config.toml
n_head = 3
n_kv_head = 3
head_dim = 32
activation = "tanh_gelu"
attn_scale = 0.177
parallel_block = false
beta1 = 0.95
decay_shape = "cos"
seq_len = 2048
dataset = "wikipedia_en"
Each number is 128 + 32 x the weight over the matrix's rms, rounded and kept within 0 to 255. Layers, rows and columns count from 0. Numbers have three digits each.

# up: layer 8 MLP up, 256x64, rms 0.108, rows 85-184, columns 0-63
# down: layer 8 MLP down (transposed), 256x64, rms 0.126, rows 85-184, columns 0-63
up85:167139143154139127122149159129086091144129116099135108168115115135126089121080129123083100129111120136163132099132190156127172164141160111173077196134151108127183173143169107140117136134150150
down85:116066093106108177062095206166134070145114146168158118053121141079115093141127159087135102119118185139097103128119139109129138077151085129070173097107105152117126139101088167113129120122183090
up86:167121103131147135123149134163120129140146111119118133123121128135162127133129184050104162071157155077146127103126122125132114124113110091093114181078124131159039099111115174140083146125172130
down86:128091129120075137111103140125144124118129206146111126164092090162132102137153106210131138133160078169132125101149191192098156165153130082141108087159145150058153147115144098146216115140140092
up87:133106132068182137090127073161155116083083171130151101196127110140130128118105156135107154108181132146159162075162138174102169158150143187137069171124133068120104118104188117080052144124119111
down87:136103196184103195132125080119143181178164125163166141117096111124101097148149029136113106119088141133115104100150147133104189099138135157172155134084164111092140162102196141106119130074134107
up88:160135114178089131142123116099132141169084107160097132149153143135134102132169115106109165149124144143156105115128088164143111112075096141138165153164149145061104154143112156116064131101119101
down88:089150152144141135099097119136082121141152131093178121188109138078103169173147156173139102099089100085147170118137109129117140145144161165124135101081121126106153140116141108128138110130155163
up89:145128116117105171119136123167135124152137142100092145135118093057153088109130101082170142080166105126152086204155094148146112123169116107156175086150150086144093138201171127124111161151122160
down89:124165154100124123117095146081098226143134098187143152135133115178180181161155150136111127147165111093124114087138158131131127155094142165123132184176120104149154154146127172110144117105159143
up90:155077075149158094094160160130106143170119152088148084144141123213108133129147123123118138180113131100113130120100077155107122131138105119116119151151124104123108123119156124085101088154086155
down90:087202176080117170156133113165154146051136094131174105127109125082121143142144155146137117101180117155108081154134141138064106099140140170150094127092114107180115174149062119145137134103156085
up91:091119130171113178091174150083047107188221088140149099149187128101134155116116147089135101181132159101107164128177153088155114157116103115124149134130144124070084164163138101107057136120173158
down91:184209187162183129138170162121137156100172180132098090110143199133203083101072114124103150082060132107133155122140172073087163151082123121115165169108167122151113127175164123126059124089081104
up92:153114129117118157138133159138201131144114105137089117125131144067102087136142172091152123133114140094089088154122133125135118066081126125117126097127166134201111109083163158069140105103162130
down92:134126127132156086108061132109097167120145122104186171145182104184162149136149129150127125168177114135144133133158127138102133147141149119165092132169116102106150106161112124206179176178113114
up93:101165079156122165166161105126081109172147147107127103162148128162176096043181076108146134084144137103143133132197096150105175155118131099099134120128174135114153164176135068154100111120134071
down93:124205151128140071138181120133164093120093089111185098074078116176106203143127106110127201242169101201154153074054142126092050144148092155199130148138111145076163131094112120132138153177139169
up94:154094162134117140125159135134115124163173137051142142132165112107152182113106235104160097100071155030150183145146177139110084175074156154080170144205083133075143078125129084126072127096073121
down94:124141149139208152087103055171142169108186113147118126124138127154154116138142132143089119089151166119117095193078109080103196176095090105102114130130145137140115148152103170171108122116100150
up95:116109110117151119152141131008100102132154152157111105162166150100199126060149158125144138159160095071089158185155142150075146147195112143084122159123190137126140103154083097122137063059175137
down95:071138170152114155098142150161133098077136134142098168056070118163058108059181133194066150170154120224172114083099084120117161142097191174158184154095172123097111160089167131095036151127164152
up96:153165109116099160136156104119182165118131102153109126079120166141123151154086109135103071165127091137111133137087155111162125144125073096109110142157121112106108159070151088086106129079123158
down96:119112145126168091127158116149083101103111150113117126165134135147106167109133132118133166124145141145138133146159125148097130134123161126118191147046158182128143143164139205136160176143147105
up97:122100088144174046119124157144101127111144136151125137154136090081181104117129076099138166106110167103186125130172105122141109183139137076107115171128142186137136150176124119120110116128109191
down97:137096122136121161145134141094078134127132149122119217088151094126127198075117126148113137082145135086129153140192134135146170089156187114146110101036061108178125104101077053118125140158136102
up98:139133176096149088162115121163062124102123127120122168158148140138024083090135092153159216115097136134140174126072098103195080159155075098184153141125152177135169127109148096098125135113059170
down98:071140105138078091144156112113099100169172173134099085136150146121112122087070096051134116117130069087149132080158129152127103176079049053142068107138126113060105149116106089127120127141096134
up99:079128063138120089151152163166141137168134102139101128124112119089134154130143153142173154119105110110105159168112134090114165126157051139120090140155089146159089110137104151123121129207093147
down99:167094145150109176128070089140133122090099148083133123091100060123140105093117130136125090129142116099131126157145099118140069149128106135098125154115113106072153156140144050123180117110125122
up100:145099150200115122148125109117085078128181202115116077160178127098180190066117131064132084105121163109135103150166074114133152173147203158101157107138175172046113188096135131133158086048058154
down100:136133111021189102163088037048122076169096166086185159112112137125128109184120133206173173042173083155191110150097138139163234064069049169159171141105102179094099169099076104140099151118109155
up101:106092049200169156089117167102162114134126112160076150183120180114129189118112125120142070082153117127147146128134115141141115143116150136113045118170140089071066116075138130150107199127116077
down101:119116171104091076154056089128109124130139098064152118126237135180066074165121156186187102105107164148108145141146140156117083183113185112195096050111123122148147102139130132119118095155172130
up102:144181086099113110180102130128138134159118119106181077182187087096136142103112145143099101164161168096124072124115196167139066191127130103145157091192121132114160123136135115084130136103150101
down102:141104084122076123125123161084198175175117139161124114154134143093130168144076179108144109154135103143070115122136114084177101125113130153071157088135051114138152139072163129105106148125141118
up103:187114123125119175115153084134171099132153122134145148156132107115100104150086100118144112149147044115107141141165105124073159074133063143080094105171084124094089128127100172140109100161187153
down103:156169116108117097078075090159097122102042093140132116101154159170179134125156155155129116154154162101175114173155118141166117123100138171112122149090174168169098119130108146113111155120185104
up104:157090132124137123145120190151062076107171123135104110166135112129143165124147118068113143101045146149202095131209071110138205095078161150081063121140132198141129216131123149083087168158107131
down104:201151187117091092108126122065143100154117155111076143170101163050142192103106086106114066081153059171149062184127057133115108145152069147117145131147136160167235169143091127115106140228108123
up105:101095080185154182121115130153099153103135142125133114095184157076129192113204173146136189112143094081157042130087136171121104143074135096167152070116151183090088150134183134114091104046139196
down105:128097123136093116096128139094109115085144076119117149129149164118112123173206077160136129158095124178121114108069151163183154160151124138089101159083197118103152086063170136143103114145171142
up106:086085046048093191125170117109181149088150151153162096199145079152127054143120167123140137142126135082146150139099155170142158101081080119089097113180137096178083158106055151111111093191113123
down106:185104209147213163079132165136041050110124135098044114111073132073109145136155062129169122129170144072195140118139142154140177150122139122110143131162173175069149175168130134074096189129117166
up107:112140101152167097137188095116099132181145147118090116107183095084114069096177170136072071182134181142103140068120161162178148105109139184116065110121089190122071166089074147062140151191138153
down107:157187098106044115079125151051140135156046161108159127079153040084148159111105168111157076142212076113149135120121179105196129173129096140170100110138124081183181158172145160128185131159109092
up108:078076145160088099095145124101146115208192159101164094141175179157170149129121089179041071223077114121126135063112105152149154114170137164070135111113118143190092177075157130109162135215127134
down108:134101167070150143179158074095127068124169124172167127144133116123173076152077166112127106129055137084192089119149065101098134102146205116187130061077126158132117101084196196070182135080115123
up109:131149069118132115187130104137136116144091122142109105167128157180133142115110071132179122062128121123157143132161112118093150126139053102095125163082132107106137120105125183120169169117136092
down109:154086168108185158095107135092161139126128112099186100116140125115147125172126107169181107092075144143115131123113100093140149117141156112119105174124126141109137110124151112114100161075139125
up110:077129141126096106163125110115141166128143187076138034139180126112148130111136092107144173114160124153130127114109125172116082112165114136139147170113103105152146143165116152138129148186139158
down110:095127121069169172133167126142128116165060118109152124153128163135134094125124115080062092078099133085144165087105145113096130110154178150056158116125133135127117092139141083142105184151146138
up111:150081143176146169125142137154116072174094146147084109160176132171167158118155216062068106130160163088154106097070049111118132159123128106126126102145123120129126092079132144078089097140132194
down111:114126143160177146137099128125130092159121148123103103125125145114115127176113094179150125086143089128153132137146115074158105115094177140055117166124088122171200149162124138123039136161142180
up112:081137125116134123147090129060163125130163100134128095203139136121168136117102175102118122108172168103125111125124145142132150133121162151087116143145079161117182147118137166127135113103046177
down112:144153099134073097087131119191083163157087109116112102104124131153082130172165086170158124115107088122177060149097151151132131119114111126138113122199152141142117199130081108124104150153156132
up113:056070151148167076082157078095144087146127126163117146167130125149174186164155203183147090161149131077195130118116096105132115199129061115143150048121174071081079146076120172131152203127097175
down113:129132124135140128093128104130179171040094109163059145171085145127142072110163046089102125083148104081081215131156113105129119165168138133126073168111089115098067132117157124142112065099081156
up114:069174162121131133117179116097138104143139114200127119152102111130144092145144103132117184138160135110109132174108139102098121191139072142135144119175115094120146119149182049133128119094098127
down114:096100112137113121121143116167124118099110157125134122148148114141121117129125153124150174135128098090124117127160133171114106124134157117119133136116165116151101139133149133081166149113094118
up115:144133118129168093172138072113131122107116132093153120139145102084130143156116115143128153159161149148155164110159129147057133160127081120094086179093142108109154124182111110082106068130062159
down115:083124152111133146104089137116132122100096166107106108170126124100100114180166196128149151147095142101138098187110123085148117130085133166159126132124122157106124116144114130075088138130122123
up116:168109059120115169164075055117111090113146082120125183157130090127170156125136115100096123148116134121147123108144135143145166118104121134129124138086102127126112164122118166147112147098092152
down116:097158120141120145103111129176123155137071146113143111101117121104110100078149140147163090103140151147100123167070093143130173102105172146116156121134180148206129084120082160107137133097164097
up117:133124113108166104128144133057055053165191085158065129125126145113198102140125113156118079175142155133121118150143129149170173095079161184065095162160102136134051150117108132168141141107128134
down117:030118099069129153029089167078156098086143144175175112110137186167107151182127156097167185107092097117194131137135113106114115083108104135140092147158126142096158073117129162128161109114102159
up118:178146134115146147155138092151084115113172121160084085112173142036114104161127180104087150118135116102146150076148136142141141120145186143103058065107132122109071157145138150147158178157102152
down118:136212163165132148049110126158085142140110108084080126178168135140078126127121026172151094119180172164146135119095210132128099205148166107100126109136095135084151142070101189163146094130093109
up119:077101150125180097183137073084159121145168145103176135107104123169196108097101084171111149093142141102120171076115163192148133117094182067107100124142097144126040147166122136136089144113172114
down119:150099092105143150147121155125119074085174150115127134117165127162096152141114198142134164157082146090188103162143116072177101083129119117158143106121135178173141151111137070098058143097112115
up120:117167138135154118149144170099143087151145118132155114174139123115168106140127166076130113106145130145070110121096106174148126064086064118139155115134160161145106130145106066131107147128127161
down120:109121065127123159134113113191157165130112095127134117151123126105103176097111082159149166133123093141114101147079152110158154107136165116101151098137125126115176124072136106210141078096093099
up121:114130086162113104122142125120087112114059112140165118117148146120143114079181155099125111138150125114140077137139104145157152124148108164113134073105159146086153106136154163140169107106104171
down121:159116087099134088112097144159147150137133137093145145101107116165045094107125154118115151119072108112166107125133130106171177085162116113136114153122108093163133148106114093205120155159112075
up122:051143100140164169094204165164193120115119098174139124156187193102126105099151123125099156132060164128119174114136148145072138154106093107086057108114091118099118137142150110118061178165114110
down122:138149133125093112153068102084117145162134129123073089143097100104193095166068142128157161173135087177104149126092116155119094073124063110161206150198078115161155151043138068089118214123115192
up123:097097141074152061173151152116112107144161108101154114122135182191100166141088156085114139109225137111134128148124109152054144159175095176049116129098177121145123103139096118129132199097067145
down123:093172122127131134125139138111136103123074128166152163152163082129071126152098163150168143131129189169131098177171129178117135110112122108090146109182077110101161102112122140065141129109161171
up124:143140144103147126108168125102102139151091145126084112141142134206138144164075133167131123163144081187199129095098120162102117136076116145118063178146187096087140107092143131158213146150112143
down124:152183147101130145129136085111140140101116130143167169144171100114160122116132167121119126113117123104182153157161111130122175099080123168146181162120105151146091143118163120138073136127133181
up125:142145112111162130139164101171083119121131124181094165152123125070134135138125089112112192068114149088138143100135095104157164141062118166089117142134115167144133072131091117143134124142168125
down125:123111145119126140082144122138084104114082119108172117135104156147110134098179121117110063186161166099138098096124142163094134149105145117122116142122129130118183123124139139177161116076115102
up126:129182096147177151146107196150110173140148168124164152182208123088167172083131070041194077148139115097131146125110124168126112159166178162142130148129145068089070042120132098058035162255125108
down126:106147149128172151129098078157157090166137153082145212135171169070107091103148127057104147094092142096107146121204136155055105122135129115202091131162110120072071094140127082150106121127157108
up127:116136084139152146135150128120171158093115127070118125146187133144138146154168172068102055146141126100071117083118136127105132152137140151101139157170147126105098087136114120195136123178087103
down127:126137134121142156065134162070130161184095110205119134075085121114102154186096099139169087120085165135169145149103063120134118139158186181126141103093111118164157098105147144143161116096134102
up128:176146088178156091112129127198089106110096174144093099148178090130080103115124146097043107169166106112136148134138083154106103093106094143117068129144075149182150160118099101145136152096178239
down128:193124146114153124115120146149092087099089061148122187134130095130072147105108170095108170149179082103108103151176176095119065113135137176122138117131146084112171108126110187087153192125127176
up129:155076137137067104135113129115122164112149114156104090156111155145080150095187125091057165134124108147150111098206132149090117169099100146110103114157159151140081136155082135128111092123129136
down129:165049119116141069158191121085144151113105160129136132149102156105105130133087112127112113155126199130115135127093118134166144131164133126102138161183169124100056116119112152168099159124131143
up130:143121135155174108144128129107174111164217147194132184082139110084163123137094146091109107088103127094118124140142117194093167208144131126105063111121108130171098174128085129128134206124083165
down130:176157104161130149118116119081098178125111136163120093096146110164092196088088141137165108188101090188108141130191094077202097095147136109088063114084081095158206174120168131132125102107191114
up131:147113136130071140119158136152130127114082129126121113123140150162113176095158106139149179110116116081081184105114118124185155062072163085122125087105113110111103149145138133173130136145054139
down131:150068167147096149147151104110150148119113091112122150156177118130106100157136136162138101127100132114125152157109096089151140114133162164113153154123073139089124074150141108154138153146139147
up132:124095179158101127135155100131105142104143113115133125149125162146125131078096142143116177101119080097117132122144147144138162077122149188116140108145136074133108100147112140136170133135136147
down132:151117134142090110135115116155114156088116072095135150145078085145143118177135154160121114111086186145133167158147136087145162130156151142181136149094103125134114089096150109152097144104161130
up133:141123138134118075113147071119105095092124138107112127183111153127098124111120156097133121114189090078124064125093048177143135083140147088106129118136170083154111157194088114154106178108152150
down133:091125134136096168102099096095142127173136144137138139138131098172146144128167185150131178119109066072152147156097103200120163152121180155173169143139134131165106082144121097145142132165137167
up134:157136167144144091094164130090106135160154114125136122125115153103101152104112129131100147148068105085123176140082139169146099135135120122155080149114117112134116134082101180130132163157095123
down134:112136095089132151140122132141100083119120077104160148166112145137144125171139166111118147134174117122141132149142150158134112135104138100144138133147152171077117144174130080066152136148114169
up135:131092114190242093188163153153193119126048117237106171165183154157091160081114182090087112167107212114153112095167154130107091136097070056069150059194145045088102126074080151133156181156119118
down135:047084068156069113166145157155132223174085147134157140030161157175135085178151066143182091198098163093095154129136170089154108085136190195097150101138206125139187156157139148140094145146156112
up136:131100105165065086127141087150106116103087108121077113079190166154143168083153231108149121129147141118099145088106126190097086136128189255104122155106144132169084141187148114111045143161032090
down136:142068066091127117040199175151134079122120097060172110039110115155155161157083123038114153152166119153138102153120168067162128150180202255088151198203112087140063177130084114196082182108152185
up137:115121081089105104081133163139150097124112155135167103107158125097128153170100155121168131124101085067157106121140089086117058144110109136119133146125173123190095138110149103084140140147064140
down137:109141143134170124142116130149148136112148081093110119196079147152107113154124173123119173163140157200124170102076082093188110179133171149133140136161130121122148102152161167081150134119150146
up138:125117082110144095093123156136080100168158186089114151121135114134168105141109148129152113147137163121087174102155133146130102104110130177096124111119114153048167135093144117150138055147123170
down138:107167129130115103100079115127113149107103203134136074192126153145070140091139157122136116153164127083076124133121146117108113104136105137157110143081158109127105140119145151139190128123125122
up139:171127166119121128102106119158106124189085129118144157117201112102179149053139148165047141185175135105115133110070192181179088154093167166114093199113105129132139077086150192114107135186136084
down139:102161120191135091160133165110107061135093177130178127124176125089107156109203133092075069107168138104118114160157115165076141113114134040123115134110116146145098141159097123120105118131107118
up140:088165193157122150112103039132067111171165116127141110121110157135148186116114120124128132106140102149122138116108092160124153148041068127141104138139125138179100169153128098095154062105114186
down140:144107123184111152109135150103141098174152092077082139145120125159158168130144170144104117090162150064116175167158110111176130156105175117126126198100106120128070130180136129193088150087138113
up141:146155128131167167061150136145126151085105127116113098151163130167092111150175089121160080107123092129133114155136153160138128100147116148112141118146107129109110124090072144152097164147148130
down141:087103079131156130080061119077119093121101105131107121157115139158155111145142118155125142124128117147074123126146114090112158147082105173135125106084115107105084097182143127146129114104128092
up142:128139090142122113113145073117192120112113141098122128191126169143166132128157090116151092139150161159075068118082144158156141129179118138099096168155091115105146134156141081097146154094155123
down142:143133174163167153172142118208084130135167174125134125157129150154161154148101145130123172103129087154203102098096101136143114156192128126181115184100111162134161135127119119131116158087151151
up143:115171163101140097161153138176118125098100100081137103158096064139142173125157144068093164084084136106118101128198076155164138143099118146101109172142123131116096131164129140085078088127171119
down143:110125142130101085139184097091162180145104153112106117101095161117137069108117086091135153182164153145125126080100181161151094099117136140135136156159122160130166104059117135133171116159072093
up144:193058090181184150134136124107164105126123068176097141141174086123160150128117147118084172130131111130102114109113141155122140163156094093097114143137135107167124107135132131107184137106184121
down144:048126085130114122134138149144094163075117202064131162156122160104088116116130185100138093096098147116134161141149134142106092065156131212133144145154117154075122114097116139153132140129122128
up145:163149102163120130148186184129041120147122100103130128142163120178190120070097128122132104106125104095125102129113130130106184175102104185117100066093168079108158158167129106127168117126114136
down145:071114123153105063167203071247077144209153134112167149102097132124102138107175165161165095137161131231090078148108119087098122120118099095128169077140121109157108146113134108080098062078118108
up146:165134131118139089151146117062171075111077124093186108174151163112143146143124137062132070107130132130119127110112111184111091194115160147114191112160165113105070112096161135161110165134069145
down146:111158101161147099093125144129132135116140183150130166083192136095086147081117128163139165123091108138055119196126121061104196090107151061163054122135133170142093153138123134157125127141213067
up147:086117115129094092112151085051100142135125105136137087103166092100135102123181054096216130108129144042145159148136150151165204148133169162128064096174101144126110141151186176128170169184088064
down147:166087105108126169092109147222136104134133169180128170083153183198177069139116179162109169117105095193095099095065165082154123105233146203069193133094147081131132146048111105141124123175119173
up148:132153112104177102089125132145152115139143151079136150167127115094150150104136158171104110123122132095149096130127161129129094124161115052094101185126030151145157134102170155118171157152145140
down148:128105112137114127135113144084155166130153108093123160149115097147149104134147155132104101104086167109116135159161131078124147134094124132119160147098120131119047105161121131116097155111165125
up149:082114162139087100120141121111104117186120092120080069127078121177191170176135121134115134057128139137136129144169141132158176107105128152126061091169146161160118196153188169102145099054173149
down149:170098099218140151137189163123140145130131132119104134075109153101130080143118114101154126123058124088118148177146162131119127139153104144139136112109129121153120139117107157149140066115141113
up150:159059158146144111143128123163115087097073165116129121133162106117161193092099121141113094107122109174100161132125108168154115171129096140152095087158142115092105164126091151173081140113141117
down150:148144100126113127139056143180152218072135121158096171104113101101124081137121179093147142139102063113111105136099125129147168147106118093171105138149157129170110156125088083129112177152106101
up151:141122110095104181135167132141153134120191123166155137128184133145161063110146170076112131113162083140074104170121141144159116107117181086094132071138086141127115127075124193138109159170119083
down151:140174092106094111121130062150154167132105112116130064070117109092132108168082186124157122110112126133153103122097091144111093079180156208070149142132136122209122186115124103139127158124183101
up152:114071096133180163165148117165140113095095080158133118117166144106130098120153116074123225100099136135053151188140158168115095165145151109104139094080127077099091100119152115138141093129160128
down152:155124154130089121120145114122145080119126134096134131078106145111156159076134116118081066123098068185134144038111096140098114128155148090126093092161109158101189112137119071173079149143110060
up153:129095115134214090182205104128155086117174134134126108146115097085209124150166075100148148148160171150109114119098096168083128109150194190043076085129080151121178100141104186119160149113152134
down153:118124158080066137093092142140128171214104159182140100084180157169095095123080189107167134105186106162060116116118204122152086125078091112187102144183160090139108189099164053174113111147180131
up154:190144184128132108100146104154138132118081072127135111119145145134160147088136142122124104119098128106107136077158102149129150135143117150160134140130146203139132095150172160080086148101124163
down154:104147106104156087144176104118122159053102138097169117159121116169122126119125087167114114140181075147126134183140124141115125172145108092139130121122136140124089113158135156140204123111123111
up155:093135111090074141044127076184114081114155145154111108154163089116160160178138146108187148140087067104112149171135104136107100119147064124105097119096150090130136097153109114177186157171162145
down155:110086106214125156143134105120148199169092100162168111070153133132128118103126138130101118093080099104134137100137083143140132116125133147106107160116092176050200107099151128126088151168134106
up156:228152114158171116127207095113149096120117134181137112097172108158160059197128096079136081165164122138209107121108158139069152123102123077130138066143128114130143139066121165148155127125132149
down156:124119088115165138139181123157142176129139088107132153122080186137097108170146177126109109075100168164152153144146128103070098055152159127077173145112163144089089121110161115108161100124125167
up157:152136121210092119103186101165088132154098154119091085120183167060088133149151166081128095181096105126108092084139104125177120186072172170095110140109185129097168155136134117143071121177145149
down157:105122135135101127213033135145155107086119107112148113143134150052156186095091115133115111149062151207211089116070098143146190159083121064115154114217125123163150153086045079169086092073099124
up158:117175131150122129131128090131108177130139139113090094189122146133124098133152128140059116158100051133121142107128118153122118148148115138091159122147179145100088170206176111187141093135056108
down158:069068130124142138157136132098127194179122130182141129116139125139126083135069094139129100132124127063131150157183101112121143089081115112107089107137100078098135112119134095114147115114159097
up159:123147100123155159129148144173099112150145148112145123169175193164147093064126161149135118144150130150117108079102121107094133157118114093138113088130122139073149161143138134157100086106083110
down159:108156100096130103099112169152133118103162125085138149144170124090088073145142130148143216107077123073155139114154150121113099137153128159147107171093125152158117137134115135141091145115108096
up160:103083106155096130109136136152139111121084071109122104143116145067096060145178113150107157112121073141148121116154196119162145158128108217130122100165107122120166156114116101124143081080127112
down160:169067107135147110100127142144126105108149148140122108090152090146109141087124057175111169135208131132121131082149061169154146134160137065166102068078144131126054143093173178151127089157119133
up161:075163149136100108128135150152145115171061178184041117105150180162154084128108167141096148061121101048165162061155106137142163097090167182093087137166128140118149159165006146104098117137066144
down161:130069165143125167142156026088148204131132115177090149154141096148107113186069127165095128049121140106106160098091108152140148057174114124044143091144180119080122178141063053087141131144136179
up162:054199161232128141125101223066103077147092115175087092096181192108176148117139069054168118116185192079129162169126110149192210141153119078160137097150119059119174085143171139100108132117107180
down162:110129127163188138070153169058136113133102150179128099131148090127066197126134138186132116108154164163146080164076121111139134141102129095146141070137140100126129077048134180101083051095116133
up163:171148080087111109137113109087149106179125172043070142093120163111114161119168153140148233119136184126153122135137100134089094105130099146116167134126190098158146136077127107122112144134131136
down163:078138085155118137115131147127128109110090166161115133157132123108119114126155096117114167153140113134126111142152159163131122146120132105105106137159145145138120167148106115113158143131146142
up164:158110131093141135149174129103167094168099099115149112174112091124199125078190157127134158130126155129135103121139102149118137114142141142111153154164113139106125122115142092146105104123120088
down164:087153100109137110134087125163113132104061134113096116170135111129142168155163093175081136092106138130114077096164143105155105107102136095122134093106135155163119140166081117113124120113163157
up165:148133161130094150123142144129123126194137114131111161078137185146137070159098135178185162157128065143120109118077130106132128136166078109186140103203117090164174156126185070097115096140101121
down165:094125102127139137109141119107124136147127110147159104197190152152144128154147170114076132124147091105110134153139135123141145153125149170087144149104122157163103147166133151121111153097119163
up166:118153137129109112083149109099095111090155130182144156126127170096174127152109079085126156089100173124131148099149096149147086146050134097097069140128113151141096134204133084163106200115148144
down166:088148063135120117147121101153093101104117179168111152169136109134095189108156131120095144122179162152149138122158147141110126108069180110197125108117162116165146113166157148118148118143162100
up167:133093134138094141148093159161141160074091172086054045154190169179149158021155162116185092152122095159102123184083164155083111143132089160096118183124089120156179147132102176123104147158101166
down167:101154179110096144077091176141196074118164166132096094130146169113106141164153155108143085183121137080184138124106151096104163169133115115120128125088099134140135073107128118092090124150089152
up168:140133137104166125178181105124126128056138141141164119163147095129143077113085129101093084167125170089158097087132158087195147164152131137089124116124087099148062128131120164067095083163128136
down168:116106148174170123096107074154137137154091149194176118109079108110089105102176080158126153169156151136171106126157126173153153131141178080147195090186128125078170101115118148161090122125162096
up169:131150133126082145136161119112165089126099124065153137107149099128138102106155128140157116140128120121175186131080180187087139106125094179096147158156079105145128081136117138105089126098080127
down169:129102125076123145118119152141112153102101141061133145102127115134118150113121111181141109123084190086088130141138104097106163145141161137122142142133122142093133048124115165087124135111117186
up170:090111168180111109165105150147137104149169131123059121125147163084162133147120097130096203136130158121081127145103119152056158155079101120079056134079247145147135134169147154134084069107112122
down170:119178036109152139155110122081140115082129103105146140175120087175197117129149135168095100145100158071078126123177120098053171151118192149127160149097106110176128130196124134108161176152161098
up171:100143130094115142176129162173085075120118144082075130129159124082136131158141099146099104070115139151119140131164154119139128153106129104114087179092100147192118122093183143130131108140074146
down171:114222122160093130122118117078147142167163116100160158147168125121123135144134158121147106139092097112108083159109126107109119141153112129137141149136140115098115081140109117156163176138153149
up172:144159136147046125175130116089091158112157102147117117145149144153118151146117138138161117128110075135097121145164150093170096128149131183079143126182182127124117108122111153060138120146065184
down172:103102103100092157132116198156118118141151065097133113158095148123166151130110139077098181070191087104094192115139125108141109123162094108161111122124155130131103079116134113100069127105142164
up173:148133134137103124118175094108150097117106120121069119143160082190078141139128145113083076093112145107150131037175172097183147119094127167117089119151056194127139126136117149128121210100137146
down173:056113166067099126136134111156114098171131102086108132175154112131100111095140063125167147069114150102129072131067088126082102151123121136104157140124112125093131166168140071157124165109102141
up174:107117159122144167104129150160122072124128125098131121084156110070124102113138141151166107096152146095139116147152215113153123152108140172098096111166025184119112069163125187097118125163142108
down174:159128155083131097165150127167139133163103108176156149120134165135173176171195165132138079194117116165154129137128144093136100105132152147132160172114104163129150134102143035155122142095078140
up175:142106094195148187074141107145210096101155149136137133066226090113157128138125102129185157178214080079092099165103179159122071107000122113166145148118101136149055196168102132105148173101123168
down175:108076075189095160092211134169177144155163081149101104136061138058198191084134114130154117168133036136133101101131122154202155162175195169140023165140219129125093201222163001140123148163091140
up176:139057092158122141098153096191136187135158142184128038137150201140150197142137151111127071153123136107165151084095137149137165159156138069081059077077230194132096160164141091154093110066137130
down176:040156141153104127108144123051113167126177186168194168152183154153103101174168149157202098130127138128154134119162134163162136160074048084133153106127128121117117139083126133134199122154123111
up177:124120144137128118128156123092105101086137086118146119149131089107135127148075181082139115102133182099103105110109162120171150150144154156054133172129075056109147104119159175126141155150120142
down177:152156132071154159112107152133087146147108112116103188132181149123146040113097136201114095132102083114086144122090135145119154099171134130142164136116152119134100155129144083138180126110134107
up178:083155089107159137158110123156140122136135098099137122155123183103132174105112113121048069156124050096107116098113200168149158131143121081128102159117123124163111133136103111168096159099145101
down178:117106166125102174122131145118101065117164175130125136121084086107147120139152190119172122084167116079151126125103122097079117090213113134083084125119123120120118124174129052115117140124169178
up179:094112125153127137171157167114101121166104118146113116159160144042174182126126108074147110103163119151095137140127081138080146167117143109201125133131161142119123109175171163082132070129126164
down179:088147121090154162141125145167109151162100173079160189132127090170125093133166128122102144160100141093171113154144088134155101114202113150152112095110111107109137068101136110064089171108157136
up180:136121126126128122114062141171101118174162170163109066132171127130099152069122099089112156141117145110070096175139128195116176137155139138091167074123131124104162126134120158096161112205078060
down180:075198127064138071155054137192109112153144066141127101117075137081109134110080087175131127155145107127048061080062150134132143116094131076152148158130153101000135105057120146139160125183055145
up181:152183132154110143125147148124170076138100040117147112142137128124143118166157140154144131145121100108143137139153167185149101242126113143124147098120159157089133108111161127141146093122164088
down181:118169145150176095153109118083118119142115075091108102068172158134117149176157062130129089132102152164126109130115124096136134089128119168150162096131107136128140109090098140098132131154129150
up182:077107126193162106132142104159106108156126119130160120109129123080177116104107085098122120122135161132158107171141076123148127189166062124120118187118139142139139153130142104113133130090162123
down182:159176089092101120123086147100096099127140092134127129140102079116125137141128193163140115142064089120118135135078115110113122174094138158143098159093117122125127111147123104094154123127112156
up183:151129098117124121141111146118080155140129135156157068196160136083099149083121037090078170146120129139115126125112191155126135061172138134079171163148168144099046176100145134107148091126153164
down183:153153113094125094164210171151161131130079163134153084130096075111140231177053114093152115129133124117125057184034188108105114112104113202139148152098142121132103183172138120138152114173125078
up184:116132109145120113132156133111081162132147147096130092160116107125082077109153154107149146096157114145175156145114137166169093131134152108141159163131100097148048134097129115145151091189150123
down184:110114149124166103100138152126104096121137100122106130163098135119141118072123166135150168152173104122122122127151122150157114109174161089107149094096148148135106103155120131110134130131156128